Part of a small language model's weights.
Size: 13 layers, width 448, 7 heads of 64, MLP 1792 GELU, vocabulary 15600, 45.8M parameters.
Architecture: LayerNorm before each block, learned positions, no biases in attention or MLP, untied embeddings.
Training: a variant of Muon for these matrices, 306M tokens, 9351 steps.
Each number is 500 + 25 x the weight over the matrix's rms, rounded and kept within 0 to 999. Layers, rows and columns count from 0. Numbers have three digits each.

# down: layer 8 MLP down (transposed), 1792x448, rms 0.0604, rows 1361-1420, columns 336-447
# up: layer 8 MLP up, 1792x448, rms 0.0807, rows 1362-1421, columns 336-447
down1361:495497472478461475426489483466435536544553548485480508549478503470524499443479518515486513483524513525482502484535488540501509474526505426508498518449452471507497476533526454460465571496492495532548521556506541537482520521486482515492511493490514496518503512496473498538442515482498505432486473509522438476539545459493526517524481440504
up1362:463531481574507451538538526523478509499523483514526453485512522467463483492499544503478485496479531523485497510530495529462490484510491516421540516458541498445541520533516515548505493450534463485553521543501494543472517462509531499561463510519555496538522494487471513487526449488529488466468480529528546533500507425494455494538531508477
down1362:492489505463469535525514554490520517515489462525540492474523481470521484498482477518495491471520499479548563520510489486465454524504493474503505485510479480482541494540500514479494470518513482485501495520503489533502482534509465478466475501531504519510472495461494496531485513498513493474515517499524528542485516487464508508511514488456
up1363:520482528542510506479491460505518541500489448469498485516487566496509508522488537486544524528511456530481459525539563521508551532500493504508502524525490494478464522537503502477548496526498462492517516428487507539474491528507490500512494490470490502483518506476492510505486522508465496500469510539507498528477476494479495515529473492479
down1363:524471494442529511509527447460481472540556494502502491485482457508511489473477510508462460494516549496486480495512452524470469471461496494492525501499477469476506467487468528507501493531484498516503496519503481480493493541455522478539524477477472541519503515510482503502520454476523493468543538492516455472508526505512508446482469509547
up1364:536481450517507521522512503490520505479521505509516524494477484506502517491516498481477456513501467531505502516479494443511508485489488488540491511490482474501469523456508515491538517521520467486495477507522488502474501520526449516520486539457537511503524537481501505513507498474507528463442503488487485495526494475476486460517527500504
down1364:440515503537483472493520481492499561495500484499484495419512521492492499515494466518564536459502488458495490482486487520511514484494527502459442527499521492506508451433513482454522538543518520497487473511540531485509488532530530494448540476515479500530469516506534460533507474494498524480470477525498488523509498537499514494548499484522
up1365:507475503484505462484483466532500492452471500502494521481498514504514501529509473534528465500510518518492511475470458497492529496472511506480530471513479494499503494479557506496533504504457501466500458448486517489512497504441498532469524494469506544517546470511454501483515488446485472520508476505542532516502475507497503528509502474514
down1365:550510528514484500514535512535467500500479478504511497506487501435467498507538467495521503564496454483533504525552448489536438465499482506480516459495528526536488488466494467523519534494475494486511515523535519537534503505549462522535463527530467498510528517526532464476474505537510498464503487503500512478518527520548498490488504478484
up1366:481501578498492470509460483500503523475507460455482493500500485479495520518507517451495513512465521516517491494554516519510512475523493517526457500507497516490528521496489487482505458532493543541498480526555524482502478462498493486494478488466491486505484504511469550512517517516517506456519526484486506529495508537537491492523521471520
down1366:513474514477475502503499555502500513507495478475470520478543523496510534530466467514550474451491461475509474502467522496489504504470481528473465498490493438522524482500486462474502528523564490519505487502549510480545525478548517509501495500500493480491514471522472493494492474501531508469491471505510559545513483510496493517509503474485
up1367:510494472481538447378500491485491502515489490498523500490476454502522458507463532456466493509503502551468460499456506495444492527502521480487468530498453431526529506476468537505510504504481482512480540502485502505513502504508519470495497520425517500443497512546493481465517485488507528491521474480458498498487475533518512520490496509507
down1367:511479524528522517537496507512489530520474501470484495532500486476578530505483480484513477491504478513501523514515474557504549484496488471517471448485533484513476490524537509545529506521492549478544499519488485434495501499515483520491507503501516485523498539493495521495517514479469518557488491480467494491477492533460544458489493494489
up1368:527453514509480546514489491519491506496487484486520449478482492474519498477488506460547512519532537502511556489479482482497512517539491508476494468495513485471514488517522521521489461513524498503515490502539514492502465489550466486464533496517442503493523480532477553485514480487529497473514519480505495560479483466482511537513491486520
down1368:509499502480517488545490477458504513485528502491484532535505494486480529539523523556521510522508473493477484470513469488507437465444491442480537486527553487495516440490475517512499525483470484496528544478506547507513486533478549536515497503484472497522533465462521481514493501510504548511500526495477510454460472524508440511473447517500
up1369:488500545526500484454480485473536501459495529503476515493477518486543516507479559480483536484517500533530511472476528471494562523479501489408448425520468474442489489568461487496500475522538515475490537563442489537505529498469510494493518469478489544481524494505525482456499490503459492499525427513483463503500524521530488487509481482509
down1369:441535542551524549526556478482518535449464508462524480487519455498535493488479502517497531498487502471502461523483480506458506501478515474545501549516499477482508465471532460516491495517467523504517481476491522559471449502489479501529518495542504513513508545512511459482477512494541497470470516488534490500488528585550549537511474468496
up1370:490497507465482502532493473502515522498522459441521524517505496510506503470493496482498485509518508518533530455472480512446540518518523594518481467537536483549536490489486471491514508460502491523515487500484488515547503524499513488521511588477467484486543503492568454504525496513432471468494494532517480508486497496494472473510500516516
down1370:495460485475499496448508448501493490473491518464482532514518510505500501498467518520499527490473474519491503526526473513463517507474522544509489460511513492513511512503513473491489514447511489480486497499490489508494509474516535531539494477496524477487507509538504494529476533504501523507479499512494489553523481522527456494463513520524
up1371:474452495487521487527516512541456512487535521501494514483492497522484467473499558535481528494473486493507468493496493514476492509462506504498478518499481488508504467540490498506514481497528476542518480482463461494499528492488525558512485532479499541502450514501492476498502466521482489495530472501481512492499474499503508516492527494501
down1371:503485459504499479596469501516496460514511505482476503532488527465493467488524517533485485512474487509503514500515511448481490523495461483525480491532522518498520491540495483507523516463466465504514527572437509536489499519487485526491544516516510514507510518489485474504476493513496481528479429507495543458487487494526529501477503535472
up1372:552532476515496525512508488509520474473523471500506471481531484522458465530545500526527561515490489542529496512516517459550479497499554458495505509492431469490524491500497520542485493477541499542519537452505514509520514506556462502520439549495524513520530514465498449528473496466497515514497495516504475492498485500497529525482524510509
down1372:532512522492518482493488462492479522487487483587517531490508516467497514441560513512470483498464527488476510483524466469466503495495489467516485512486470480483534472475493505479485483502502479458508462498489471553526479498505469434466558475539550498505520497481516504540474546512516489516511521499505510459466510467513555502514517516503
up1373:528519469494487499507464490482485517482511493463467474493506501490470474517514506521484519536465470515488514493460511503515528491483551528505497485507498453502527499501496466490486514492514523544521476484505532475509518497503507488513436508478499494473471510505494514515539494507542501508491510534474501537470478493491502498505487498496
down1373:519496496512511512476514492472544544509516500485472504502502490468547514525515534513477500482508514468447480485452474508457508499540526442486477533457502507505486474496548537473493500495490483526481485508517486481523513493526480553463533535522510537521500497477493506506493488454523479553489528503487489498505523479492482521500526529506
up1374:484484499508509492517466488504538516515490529502463473525517503553518483562507492511505540481478526515559487488495516514499484458533532461476530514495519501472524487503494495528472483534483510508484523484508526533477454523485498491476480495486470475482513545510470484532471494507492475518549502502475534547482468541465491477508497520480
down1374:536499525507512455445491477490495503509503477533513501478514504488520521509550490521502475486482483517479473490498476525482487496489476498524497508499511517473502487488513512500524500474488488540484491489524537518473517475504488482520501513489501541512465503497485535497508512502518495504478528510487515497488521502486516490496487535494
up1375:493527454497522497481492521504514518461521507504509451524498520477497499432480515575467502433490522479496510480510448452415468501543506500466518530459499480488484499484467475540525483491521515542500495508484523487496472461520461505497507498502492510453499432514491520516501513462507487521473530519500456548521427499507479546484492586533
down1375:495525557509558514546513528550481508523498512511557455486495490500468520565497471454526500507485468506533531498532482491472507519492425503471513473478536524504492518527518523541492474513447536548506472528474485518478442566519536524484514459532519509522529557504488511475473496474460480505515506525502478459506510434469492505540494511507
up1376:476515517461503469439505512505500511496555498511479481501482537496480472500498453498532485501487462536486515540518487506460482449552490525497534484519493525529485505481493492464506518468505520500469489522474489531525443476497473505484514462445473504493496470488509476524498473415440520523520456490504477532483507502461514454478482498448
down1376:439533570523503482516515483478514539546475506478470536514488526469502508533491503493490516491475496502528473501494549537489467519456521483516516495500530545451492507509505510514520530470532496532509514478538506516485508524427474550491467522523490507494485485502449512500534516495505523485496466534503499521460466519499487494500508495453
up1377:514484492503494476519498521513542513479513523512514459496517514500512506469501484500510475545486463490481492522534546474452496461468461476500493484483503501471485507511522485530537475521520527508476520500490539494491560495488491514483507469536473480475483501495489528482493488500542490529489521471549489513482500557475490516502505500519
down1377:475503496497492494477523526508517566455469519511477503552454482490479460486511524441476448513514481518546540506541488505529523507506460517503466517479514523539502482528483521518529494464488487477545527462462454509497508468472524522524501503537529532533471483453534513442474483463505497507448471502476530491519449532519541507503505542488
up1378:517514465542505519489533445527506521463520537444499466498486479480532530514539487499591492510511517445480452524536524520491513477493462465502505518486513515487483541525514490492501535514497479457534494489512537503557499486496520452545508512484512481497473458529528460526527480510484503483499465488499575558498499516507524521497544507574
down1378:481459487509499509431465505468445524530530482503516524496512464533503510501486518541526463475463457472461509494508538525484517480478504502469506539472509483552505476485483522516557530531453470540526454525497476494495449451486501472524536463477454518470537507513511505487547494492490506480474534540506520483496481559477484475498508482481
up1379:510513467500499537478532512484502516493516485507472483489522470478522491482522444506494523483502510496526474524503511487487475500467523522487535516507509515513491541464496547517467475507505509528489460533512507487499503476479505491512488491480487494520465529457501489541557479495522512466500464518560520515468540508493519518477530489515
down1379:522548512487507508478507527535503514500488462517521454490518529477456464532464528538494471472495446495491510494495501513505510504544507501472455467456523515511538512501523454496525531513518499478540484515514480505522478454545539478490494452513515498492439427525478476507491531549539503474500459485482485512509511470487502520477494510497
up1380:490560526507510555525527499497488490503525492499485460451480526537457499511479498542480492530535545461509490520487512514522523539496494476498484511467494501534528572475503469482509498510524514499561443510501439503489500499476503511477530524480502490475476545520504540500516488472509497527496484474475511487488512452478483505536511522445
down1380:488527481504488484504515499468467512517528509494464506525508513483527497515530482470519500494496515509516548507510511525497500449541468484498477497486443489510501489503504501496489512510528480444500502476505483444505473496531483513480489521499504501501512455514505507558469487489490479534496557521552470450519523432499518506495515501536
up1381:529484469513487458498542527494519511509489526475468475551485512509487479517528544495480530530476504497460516537511514477490473506528494502489511501514474491492515496496472501536504457537484489475515548518496514542527472495477506513489507471513497483498483487484530499512497507474487478510545514525472502480481467493439483499496493491502
down1381:469484506475480517490467515535509532495536512518459511463500527481472484479499492478526470520469503501508481511467503544515492495492449509506474490491538456535508473518460447574559496492508492530508474494526517528491519537450469484511494514516491518500497483505494496503463488495511484492507468518482525529517540526533465503485493476524
up1382:549507518493511473479475489507497489524513490461541476517495492534529508515517532529503440516515465528485510530491451493504521545551507531530542534528498513490510496492443482519514528528455525533521497506484499516512523512518507487485439510473493484585538492500502509492457517453496487466494477458490543463480496513516517482525461497479
down1382:509516515470458513430508460475493488484543507498532501462495513527505521501488507516463521520470443488468495460476512458537494487476508502504514506464517495485509519484485495473510467526539483479492491446555519478522486506558485524483516505481541516476515509491461491535492499498524499519525496512511501429474540511501532505485507510517
up1383:545442426517415495398428509547576514476488525471512520494502549460544543483500547472479494540451519542531537496522471507501510473501510522545463495486484534519560470483455477503506482517519508472485532464508542553516535498561451443449526514478509484503514509503503508508480519529510483514532512465480487509497514520451485512523469516484
down1383:500496499460473492494513564493495458501498449496546541459448492478482483509528505487532497468534490515517483469460530513527478480490467532512475480479516527485477474496487481491531487551551485510495517512538489532566510512554495525455521525445515501481469495472503459467501519516521501528474498510473499500478474503491516492565467485535
up1384:496470487495516458453481577490493543489527497496485500478480536456472533468485530521537500455458455507461465561481501503518505468504533497492493491510502540506499457532523468501451501487494515520507508455522530478477516482523523512460497524477476486521493502525474486484513463498470541508475532494520537519473482505511475522437501519457
down1384:456521494476502517485500538499471446526496509493481487543507485514467491537469472500511522475484503474576475490487513498491499527489516508519502473506507530504501485506489523507504491498483491523511496520522498517506518480468501506456510511530513482476510479501503484507493510480526455550519513513516486520474543491501474504529499488512
up1385:465498514514506497523531497478469507503510491519487486525507480467531465501494535491545455497471506498499488474486522479496530516492493513512455479484489536532467490476464484523495514556503519517507498500480420534496530497528519462500488490508522546509567499519497487511476468465550499496532527527477471464532471455523472512482508457511
down1385:508456473530452472498526498491501501500466507515476454531508487494481494525508480486532496489488510522490492455514518533472470483471495500461464474500496491506463519498469489533500466515527542530492502493537504533487525506499504473508522508486553495485505514490517505506478508501517528485492523521486450457444454502532457519454509540446
up1386:488502487494501482478535508472516487492460482493457550531499550480520510493521468473502500487496482520490476485419545532549491538534545447500501477518501512501507546492505487505519470532475559507537492501485490476437504470515453490456517502519524506522508488530481525548505505500536518490517501507568480512518527505504495469476519518521
down1386:514500518488504488468510488459513471521538489551485489475527505508513526505492504491530517506480479499495509498495507509508532517495525516491508521530522484509498511503500524475531480536541512483502475541456529489474523503515492480460518522511469487512532486524486487486495490490490492488455480512485537468500496533496477503550445529512
up1387:484490520514521448528498496514480499499511499460516478510511494465498476507516478491551461505531518537503500505472537519474481486486512479480452462477509519452508494493487490492511501512521495498480449502496540543483505493514493500508459518490505518484517502489477542478523455528523530512500535511504528516505521485506496523505491536531
down1387:558506536484512498496505511482472538481479501454503490479526490478528462508513506490506507541490491519459486468543463471545517500490536486456521519503505521506491463513518472542499484514522499481461487481455513512463479501520468510499479455553523493475501534566538521468468474496494473512481506468466490509484503497475502497525498538487
up1388:531484499528482479530497517484519470511542549476503510488463496505512490485451510485486496527449518533505514494476527514510465543523474531485521482491483515495492510490512487478495516539516489517514495481509517518509481516546502473476514520486468472522491498528534523495563514527499460500516501542501471481499484497498508502496483526448
down1388:476489487434509540476499500514506536487501526498494510519476515497498506512469480504502513506458528489546470511508474495513535458463499543479475492531527478533471545491495521515481484516476504538502480557482509521508535537527514510500511557492463520484522552528500508469504468485492488475497505429486482507532477531556507524507527482499
up1389:518533474514509519532484532545528459501508467459482507543464516504495497530531497493457537541469495488490493492492516484473508511492523480510505519455519532466470482501485464481498524501477512481448496445520551452527519489513497466512529484461483488477516464498482548514527497542458493495493517504503502486487506499488459511524496488450
down1389:490479495521481540507481533444537531501509531485483495490529521463520509502450493498503502499531505514501537453522466497485497467513487502500525481523483470486504492486527540553511478520481515468536503476526496518474495490529497498519509488543506510459526508502513456476486507495523532507474526470507492491547520533525478469471484485519
up1390:533526510462493458492525494467511458473513512532496481520459500506502476505499553470515484528485457526492515534496492502517490462502481508495494480537531456563520462521473489517510457492501457488517527482454431539486524552520426512495520520441485509513498499528542516496530473539519473490546479491528482481477490512446498510501507504485
down1390:457517549491462525462520540524519528492456511560494532542455557515504476488485483529489562470539482454515476514469520503511511469472506518480504510502516509493464537484495486523454511537507482488551501502514500504493502513486496520454537475513499520513488495527540477535475481532507548535505536499464487485545538534492466495513567548489
up1391:509492489476455514520500517487537481537526483510488531505452493496495451531464487500488506485511511480478474523509502523460496487502491522520496551491499495491522503466473459530505454481539498495503502514499515518527476485513481493501436555547543498514481500507531495490466533534512515470512506476481534540504482477511494512454490470462
down1391:523511505498510488489511453449527520542468514480477554450509477533501497469484501488484508510495565482494459576518451497481540488474515525510507536511490458524523471495473522499468477500503465499514464535510480458482465529532463482505501483523535501478534517498490475494487511459507510498526482456534511478509455498579517518495470508440
up1392:477488498474495516542525509525484517494479512484510511509493519474488545498523491432446499471490458491508505494463505474505531501563504500495478516509478484483490497500475485498513506473555488499461495512566481541482467494493494507491484476491465534486494512503513478443503484536504527520541504517525528497490483489493466486505505503513
down1392:461543479469492510539549468519518497523498523505503523496515482466532506455504509462477543516479512487509519522474477498500535456493540484510459535467499541530498478518534491525519546506539538486472507508485473478497524510484485520520477533520506470490468493514520516532493514525514503481471500502492501518506490468497468474500491482495
up1393:448463518506538491540504514463537488529496483524495500496499512527519469484496473504459486478462499542534473497505540485479481532517487541487527482506455506509474478493454457511501486514549470493476496468493490478489528494530515506480527481473473467498465503502560537501479485500482528495567507442464526511499538498470493503515494460520
down1393:504514493510493499500520496505533544510536503545487478519543502540468535494505460520516462471426560485526551454535525535518475494463530527486459501539513520521536498478485501501493511528531504504448479504474492503517530474535546478559527475501492486516493550485480532501501517495526520523518517490527534488451500522471487478479489511516
up1394:545493452465483515425509534507485463471478528497516486518444496521477517469504541488540475469521508545523499469508517503526462499478484516514516491506519495506515490569525527507516501493528435480514494503493450474478512507502502527524473503499558527527511503492482490501501501479476527466524504545513508505517486574497518484509532494533
down1394:459502531545498491542507464534483519555483474529466543484526480490543513508492493502463538572534475499495459458481529512520509494485527484497480525516515479531499588513496525518504481503491472497538461514525467475512513533473491516492517514523537508487538519493501483479524517503491485501497473440458473479484465479471482467508463478509
up1395:495477494479517511493520491489535521494503541503511534498487483541491496514510483529511478498472495512504512511508542494479480520524488487512516511511491501495454511492495514494499484529512505528503475490502500498516511450506479499486487517515463524487475496500480508537491455473499468517499506522538514505534494528499495450477536507493
down1395:519512488482506463460478508502496499513479509507493511507519484482539483525496509495491489506525488491507528519520487482471508498477498498478467456493502492508539513496491493503506511482494483507478464507498478503467472511492511488481494522514478494497503531521508492483478489506505480497491483494488504502509514508481498549503485481507
up1396:500504495451500532503513513500478448486502489510474499492505547514510463529466486444480547517500499484507449509487524517470532504559498518526517502506517484505492484440478537496473511521491488488527497564549472541537490535477546520580492510494496525513489502480457509513519480522541477477522470515473517519482539505453538465528470490501
down1396:526487478479489523508518472525484502514505509520495534479477482497487466481516510482498527497511528515452537538491534492526512510542475508526499486537515479531510543538532530490526504500499537490535528475511498493517514474500502556480560501471514496474502502506480493554523508489499500487461477497476501469506513511494493493504534466463
up1397:544514538519483499472527541459487469452520484489526464484504500522541505507541513481488504487496531489525514479465471514490557467511546516447481505529483512488520516504481537519568517494505461506494534486516498538493481492513503472526475459512497531516522465517474483455540463477541513508518493444478505492526474498517485532490481544525
down1397:500499489479495479514539479495547510537489493528491502532518520445517466475550436502519470514515492543463520522484505506491519517536494505551461476508481486501524560488474491439491554499463478514523476500551500514486499483469530512520474534477505462498483527466526450526513477547471539490499507522480528451483453514465538499530538478497
up1398:457521534506497479514453537467525503482455510511529515508520492490498484494517474516477485468528517496547455527452519519513494497509469488518495515511493473528545492521511515584460467549472466504500525526496553487493487546517469506522485523524451471534498511458487532543503517485481486508506465526550479507448514504522466518480516459514
down1398:494529535508533475538500494473542504482514533519475526517517479536502445475469472476507459472493535460479484488478490461507496521503451479515495494523514520491503543498463474495492516510522510508500496503498485516497534453455492459494465470465507514521496477469494478489494528481478517518559515481552543491490468499511497477487476475513
up1399:506515506523488479492511481509509500509509508462493542480528473492522474494407540508520507514466530477482487446499455525458496504514551450494517511487502522518502489449523526521495557495494535465533459518465492506522488540527552490506477492529458503527493487507496493545490494500481504504520493507507497484513487524512452492497535485511
down1399:493520492552474487457452491455462491473488548499469504475428483465469516467561522509469491515492501496516494471493480458537576476481463492521495505475477504548503496501522484515465550502476506520489459492474515505527479493485488500467466493494513518512473474428470467563494511537506500538500532516461462508515498497499472485538525540507
up1400:451485517518455506491487499496506456506527493477536521500482502506555523511487532519493497518520499511509504478522492413502520505475527491506469505526491507515452541520483453503517520468524461471500485513471469469504473510527523512494541438497483481469475486449552496521487465458512472498476470496525519556539484516498515510475539515537
down1400:485517521524494510497531482522507471512473476479531553539533478531549490577499496504502497496520449451481478522469474497496497481487477537490503477484528514478511502486532498492490542497460511484490497494489483507506507516502505522497526378464493515485519474483494528505469480488501475469517500462543497493501505529497490514538530514486
up1401:479464558548489514486496467449489501479497507483495496518483499510512526475534531512503453481520493515522506528505522474535457492526499479496579469493518515494524466452506498547488429490513494485493492482497503523495475489480489512476534459481517507473528505495520487514504535496474492524512471492473533537491493478476554507474540517492
down1401:491538455499512530476522505487497502526466465543488461481529506519504526557511515548482479525502504484480551499565500473495515505468473509498509540498509523487545516460451497472495462489503459531521548487503469528492502481430444466549485444482517549496555501489508457534498468502500513504512446499505481524511521537478536492504499506522
up1402:475554543505486551483470497504483553502495503523527472488490520431474520501485520490517490502529520513525489504465518473510505500476478474513543511546493528449542520472476478509558497506496463470490501493473512539475548507484496486500483528515537498461508420557531532462489513531457521519540481517508500507500502453515499498498503506475
down1402:531503514503482448506472486503488499496507501522505486449520480488528502564485439490476478545539462513444517506515543465502499463522557470448529468517464504494490488504502525512502472491428525485544481529539444510511491471480494489512502497499487490535503506500475508484483481514473496446488493496490541475490518523517530532491508490544
up1403:469491502511468499474521505480504486488494508500526460498477489449502538543483554453472494490509444497525523539534483488467519523508510499486502521467499476514536432486480520494471504505515494477526518516486503487480518487483481491504492492479489497487479492478509500518489502492502529511515532522547498543497499505468529517511499546490
down1403:543520516474499495512526501504526512502471484503483463467535505491483507483499465528541465538485510477519448489513527505534507510502500509477526496504494494511510502476496452490490491460508520488491538490527504480533510507521494490515490472503502480497501520546500468536467457551483519475487508489466512491478507499526489477532468497477
up1404:492512476491507465527516484461548456525489465506449538487475466557552503481463497500470465478462537490497531539494518514475465551466512503471523548522514489510525482490524493548516487467532471514483527498480524546503472480508488464499529520485507479496516514508527489526481492456496522527482472504532486534508509501483476425468498497546
down1404:499494532489531486547529535540504506501507540514519509521507499525479526477520523519480506524481514494488520538538544500574530491457491513548527480484542527502468449493503531520537496477477469508520524491520516531446482525492447521486512506437546496499519470497508534508492514463512477494537501487455547517550477499468467462495478516476
up1405:530492493462475524481456455484486484505484482456502505531494513467520516534504490509486503511505536516528469555533481460527518549502472491498481539519498501458524497498514500481503487462518512527575529509451506497544512483510489491534513488428550505469531478469498472507508500493502541469497476471495519521499498497461484528484545510521
down1405:535502482477496485477509481479507516542442480497490534499526484517445489478503483561481477498520501507482477511477388497519460518533475501492486496429536495528505503490542505504529514474526495491513487522501501482455478452478527496478494508465500541485485516478517500521509491524449590523472516518565527528476504485510504488532486549475
up1406:500461521556518469486532496480502504489511516494528504541477513542519494520467494487429524491513513489501501521482513510491510535474506482513477474484496473488497518498530486530507514478526549482510561530474511501518507463450501462454514507470541474479460509506501543527503560508490504554487465477472520518503511490501497549478532499504
down1406:512512448463517471469454502490503500544496498453521478489492550503449496506472503468443493505493516488514510531498502530472527511464500495526487510514551517505502495520497495493466532479501511513500498494506513496481462467477474505493499526496457525511508464490500460480487502535461523504507535513506444517529504492522530460498468483518
up1407:497514495544470526527499490516521499510448474497508518464508514419496489450526507494480487511489559486501541512512524487509517509536535532491551546521485532485479469485473509502533521505495502499491495520509505515532493455483508452507515497531487522464491512510497514437496484497512483488521543483505528460507521502479493488521484528467
down1407:485506480507461493487487493466506508530493523480483487523493472459489527490498458553491463513507484536535535455532500476492505457501536532506527508525481473496475486519468509502498504500501581530482519474555513520494466523479508503498546428542498500510502467541523492492465504505569475500488513517470471466482543527446530485538461508508
up1408:510505541508540472506505493537501482521501474494482478477502515524471516506502528470526474486507518528469485499513533522514487534489498486503459518512493529478512477496531478507505494489509546509530483512554496553510476479491514459472472456513512521498493513517496479509507484478496467458505498480468508469477492506494472506506502470458
down1408:491475511505471433508453489518526541520490489526508512548493484495499485513509480505540481497500540447495480525496497485494513486496463500515470492531530518530497495501478502517473483487502462524514475478497539494531488499487528488497462510472503504466516502483411528483531525461531531482525510481538473469519465487489483469498527525459
up1409:553475508522454509506527488507516471510460511477525437510461489520516501542422492506493485517490489525537504478492525486506464507553526461489496498513542522500548497511535502475477504501547445488510482492474495560482491517505489497530477519517462528505512485517515520475518488512502509492512504497514479528490425491466501451448518488522
down1409:484524509470511461482492486474489497548473515525520535485478424500507525469531494528502475516468426517522547464519552496547499495485510506485534477505477523484491501486475517458490506551511540506481469486481513526504469515500508495456481508499506557500473517525478527559454447469537499518488476510550472545491452500532508516501500551486
up1410:560504519500435522482478519523528488511539496506527505533499527494541532506507522539494516500463500501530513502551541505499528457552501479525509529502483514477534476470512509494490485485516512472493519464512509515508483556526499508561537500511491458498490502533540501501503493562472477512523510519534520457529509568509510482501553502475
down1410:443527457509508460490485481563505491489509491481479485421499506493491515518512452528494510493493506511496473525479477530517544483478487544428456531492512503478476542487533476492503497495516508509503494494502480503553477513548487467483492527483529500516496482482481495510490517468483515545504446492487507440548516499463532506474532485471
up1411:479492505447565471529520516514524479508538503481473511511554469459516522491516540539517477486475486502512491529504503533467493545510514511477517537473464492462494497501524462521519511438528473483512531487473483512536536511494497483489489497555519511495492479488525478506480533491458474498502524518465538493494451508495509527496538487498
down1411:504508504545507529499521491504476516549507489502489538468511497477508513492479454532467478509472511478524511496483547468458485491552480513530485513490508520514494497486470500491524544458494463548504489462522504500477497489515531538522486494457472481493503499555487487479527500526525512496508499567475481485511492486519503461484524462503
up1412:454490487488503534518482488503503488512473507511476481521493545469496481533471497516460539537532507491526517489474506488470519471487495490482455469541550523515513544495459480482526472514446452450501532543521507561473501493536468509431492513528501486500466477488496502484528449504485492477504464525475486481494496485498504506499489465510
down1412:521489533494479505534473513504480479470474493449486483483478515497494516480508494499477526541543528525500489520501524501522487524478533553456478524520520487509482519528565481485533480507495493475487469515508516528477508495506457514484506513527526518449508505490482509484509515500503504525508497523508523478498515535475532503479506484515
up1413:498532500505534496503480525546528509468507531497501546575483477497483514466497468463518476502493517495499533522467513512584489485531529510505514501512472537519478497502474443491496488489518480480537493480484540523456525475470513535510499514481526519460476473489509512450541468462517537520467516474487486453493486463491483526487508459529
down1413:550492532518533494510503473509505515527454533480513502495477504479480486482541480485519508496533467455519537518472527480470486519463511495475493523532485523504501513501528516486511534493503498493518525490522511485479515492448510472523498491497574472462495497477478520484520470480504482529468477501478490529478475521520501458480458526530
up1414:524487510524471501516524464515550555477498504529540463510521477473535524486512483521493459518464475503465542500540561534481469522488540478492487482515548503482518491506520487493518504524453510523506422507500496505522535500547511522468464500481495493499522499489543515536504485475484493478515506485484555455500486492509460528489526533505
down1414:487476490472459555514569475535496495507503506542513486507507542527548535519464501511550503478489528477499485536500500511527510524521439559464478453504532504553496554466502478506521583507507494503478485478505506490490535498551513474521482519570497501497493504504510504522477515527489469468502475494433464455541470541517478493513457487506
up1415:478498475499505412453496475496496475472492493503486501536484498549482487514519537494446486472511508531513551522505496483498509534540530485519473513482473445505496509546476453494504466509460503487492504472530551507512488517494514521478487470452463466500512502472486510518479521513497496504521515445472486472497512518541514481495535502472
down1415:506498519483506509495493478483488542512499505517503506490550468502501504482516502468492502508515472470505504514508489510473505512481497473501477495509521518511525487488468519512509521508494458480513474507473490431483512516522471514477520498503508534503507524499507505511531485520506490485476491516507479403524493540489500493499478504479
up1416:525461511474479506494565462513478490529525509485509466471536496491485509527514499512484533515466481551488483548506508528436492484524480506491513477496575521488499495485492484478540493508526502498492452503546554489494531501461511515459488515522496511500506489512486463477495477527486479489475476536482491519498490516541476534505493502487
down1416:481512463486506457525491479509538505473518489508447506526508501497485505487495487487499512514503488425498495504511490514505502543501486481483518531525490474504504492543512499507483531496525503484532495503486451491497500518471452458488517518459498463501474517507524484513477495486488490491496507464522472505487482504494577506484526512544
up1417:486524505466519498482501481520519531493519490447537479542481506478519516533479552521450497484512480495492516485515506500501482512519500498549456487493500512508483478500499493502546487488472464473505521517506486501471502500481537502513477559522481475502538536570488516551493492507476502488497493505493499494498517492510562459519470540502
down1417:524493444495512548450489548490493457490496497498495497484463514540509482517557500522506544476521481502511488490467478473493513498490494462490512492521513522488506491468483515485480505503524524493499475486511497510487474466515514511522509499510496530491493499510439515523490504494516470509530520466490479414538511494488457477497511492527
up1418:521473485532500500512498452474475521512509510470474549490509491494497511522523511497526453506492481518498474511486506510477489521481504512486501502452483532481554470500495519559484451493503527457531494508507496486491470466475474452511526523453515509551516515513489530525514494504499518488505467518456512475446492505538483496463509467565
down1418:538532505539500491478538545467478529495485560485498508517499523448529475533506507489476533501458532482473533523512513512504537513464507493512459507532526481495479499492490475510502516506501494518504525536487524495536539506491536494497505525535508527483514478494474510498503517543546519473514508514527499490544530488495490490470485525512
up1419:515471491491484506456525489483515541474552504449518548499535532479508504500496510509509481497474493508498539511474481508501479459499524509554475514510489445469459510526558492518513452488500500506484487485499485495502491522489476516495511505514507512541501531502499520515565480527485509499522478500529497472512502491521513535479527510482
down1419:519546492481465529429476510505531515528496519473500508499450506523497479486482478506512502530493509465497501480485525513527498483487519526476490485496540460515482506503452498534493538497500504504466505480475507503498505490522502488505501466487446494495534500518507496469529492468489471553522520509518494498459485512460540493497500501512
up1420:424473468464527505514543481515494467489533475489515440492514485517468514470506476437478537519477489541469518458519478512516456519442501524512492457542503480538508481498489476551508533496543496501523529537492493509510452524464496521503514493471510460506503490506483492514544499493451508507553543505546495480507509503505533483510555481526
down1420:481515465462457498455526528553538484555524526483472528456490516502492514547528440464510463524516494460481506452545503496567493544471499471506493487470524518477506498504511458528454491503495500475502486534501478517482494467519497459457478510479536504517508471549510465544506504542523445516528521472553480461471508490510515468492532494507
up1421:470497504521468503488485478495521499479503522489510504506534514485493507489463483491498529486500466457470488468482535485501525532528532525514482547525483547496493503515500496463536521478508503511516519450479501506479485524513506512546514489540457555503497496541489536515537532498519489520478528518494546494475502510538454477497512467485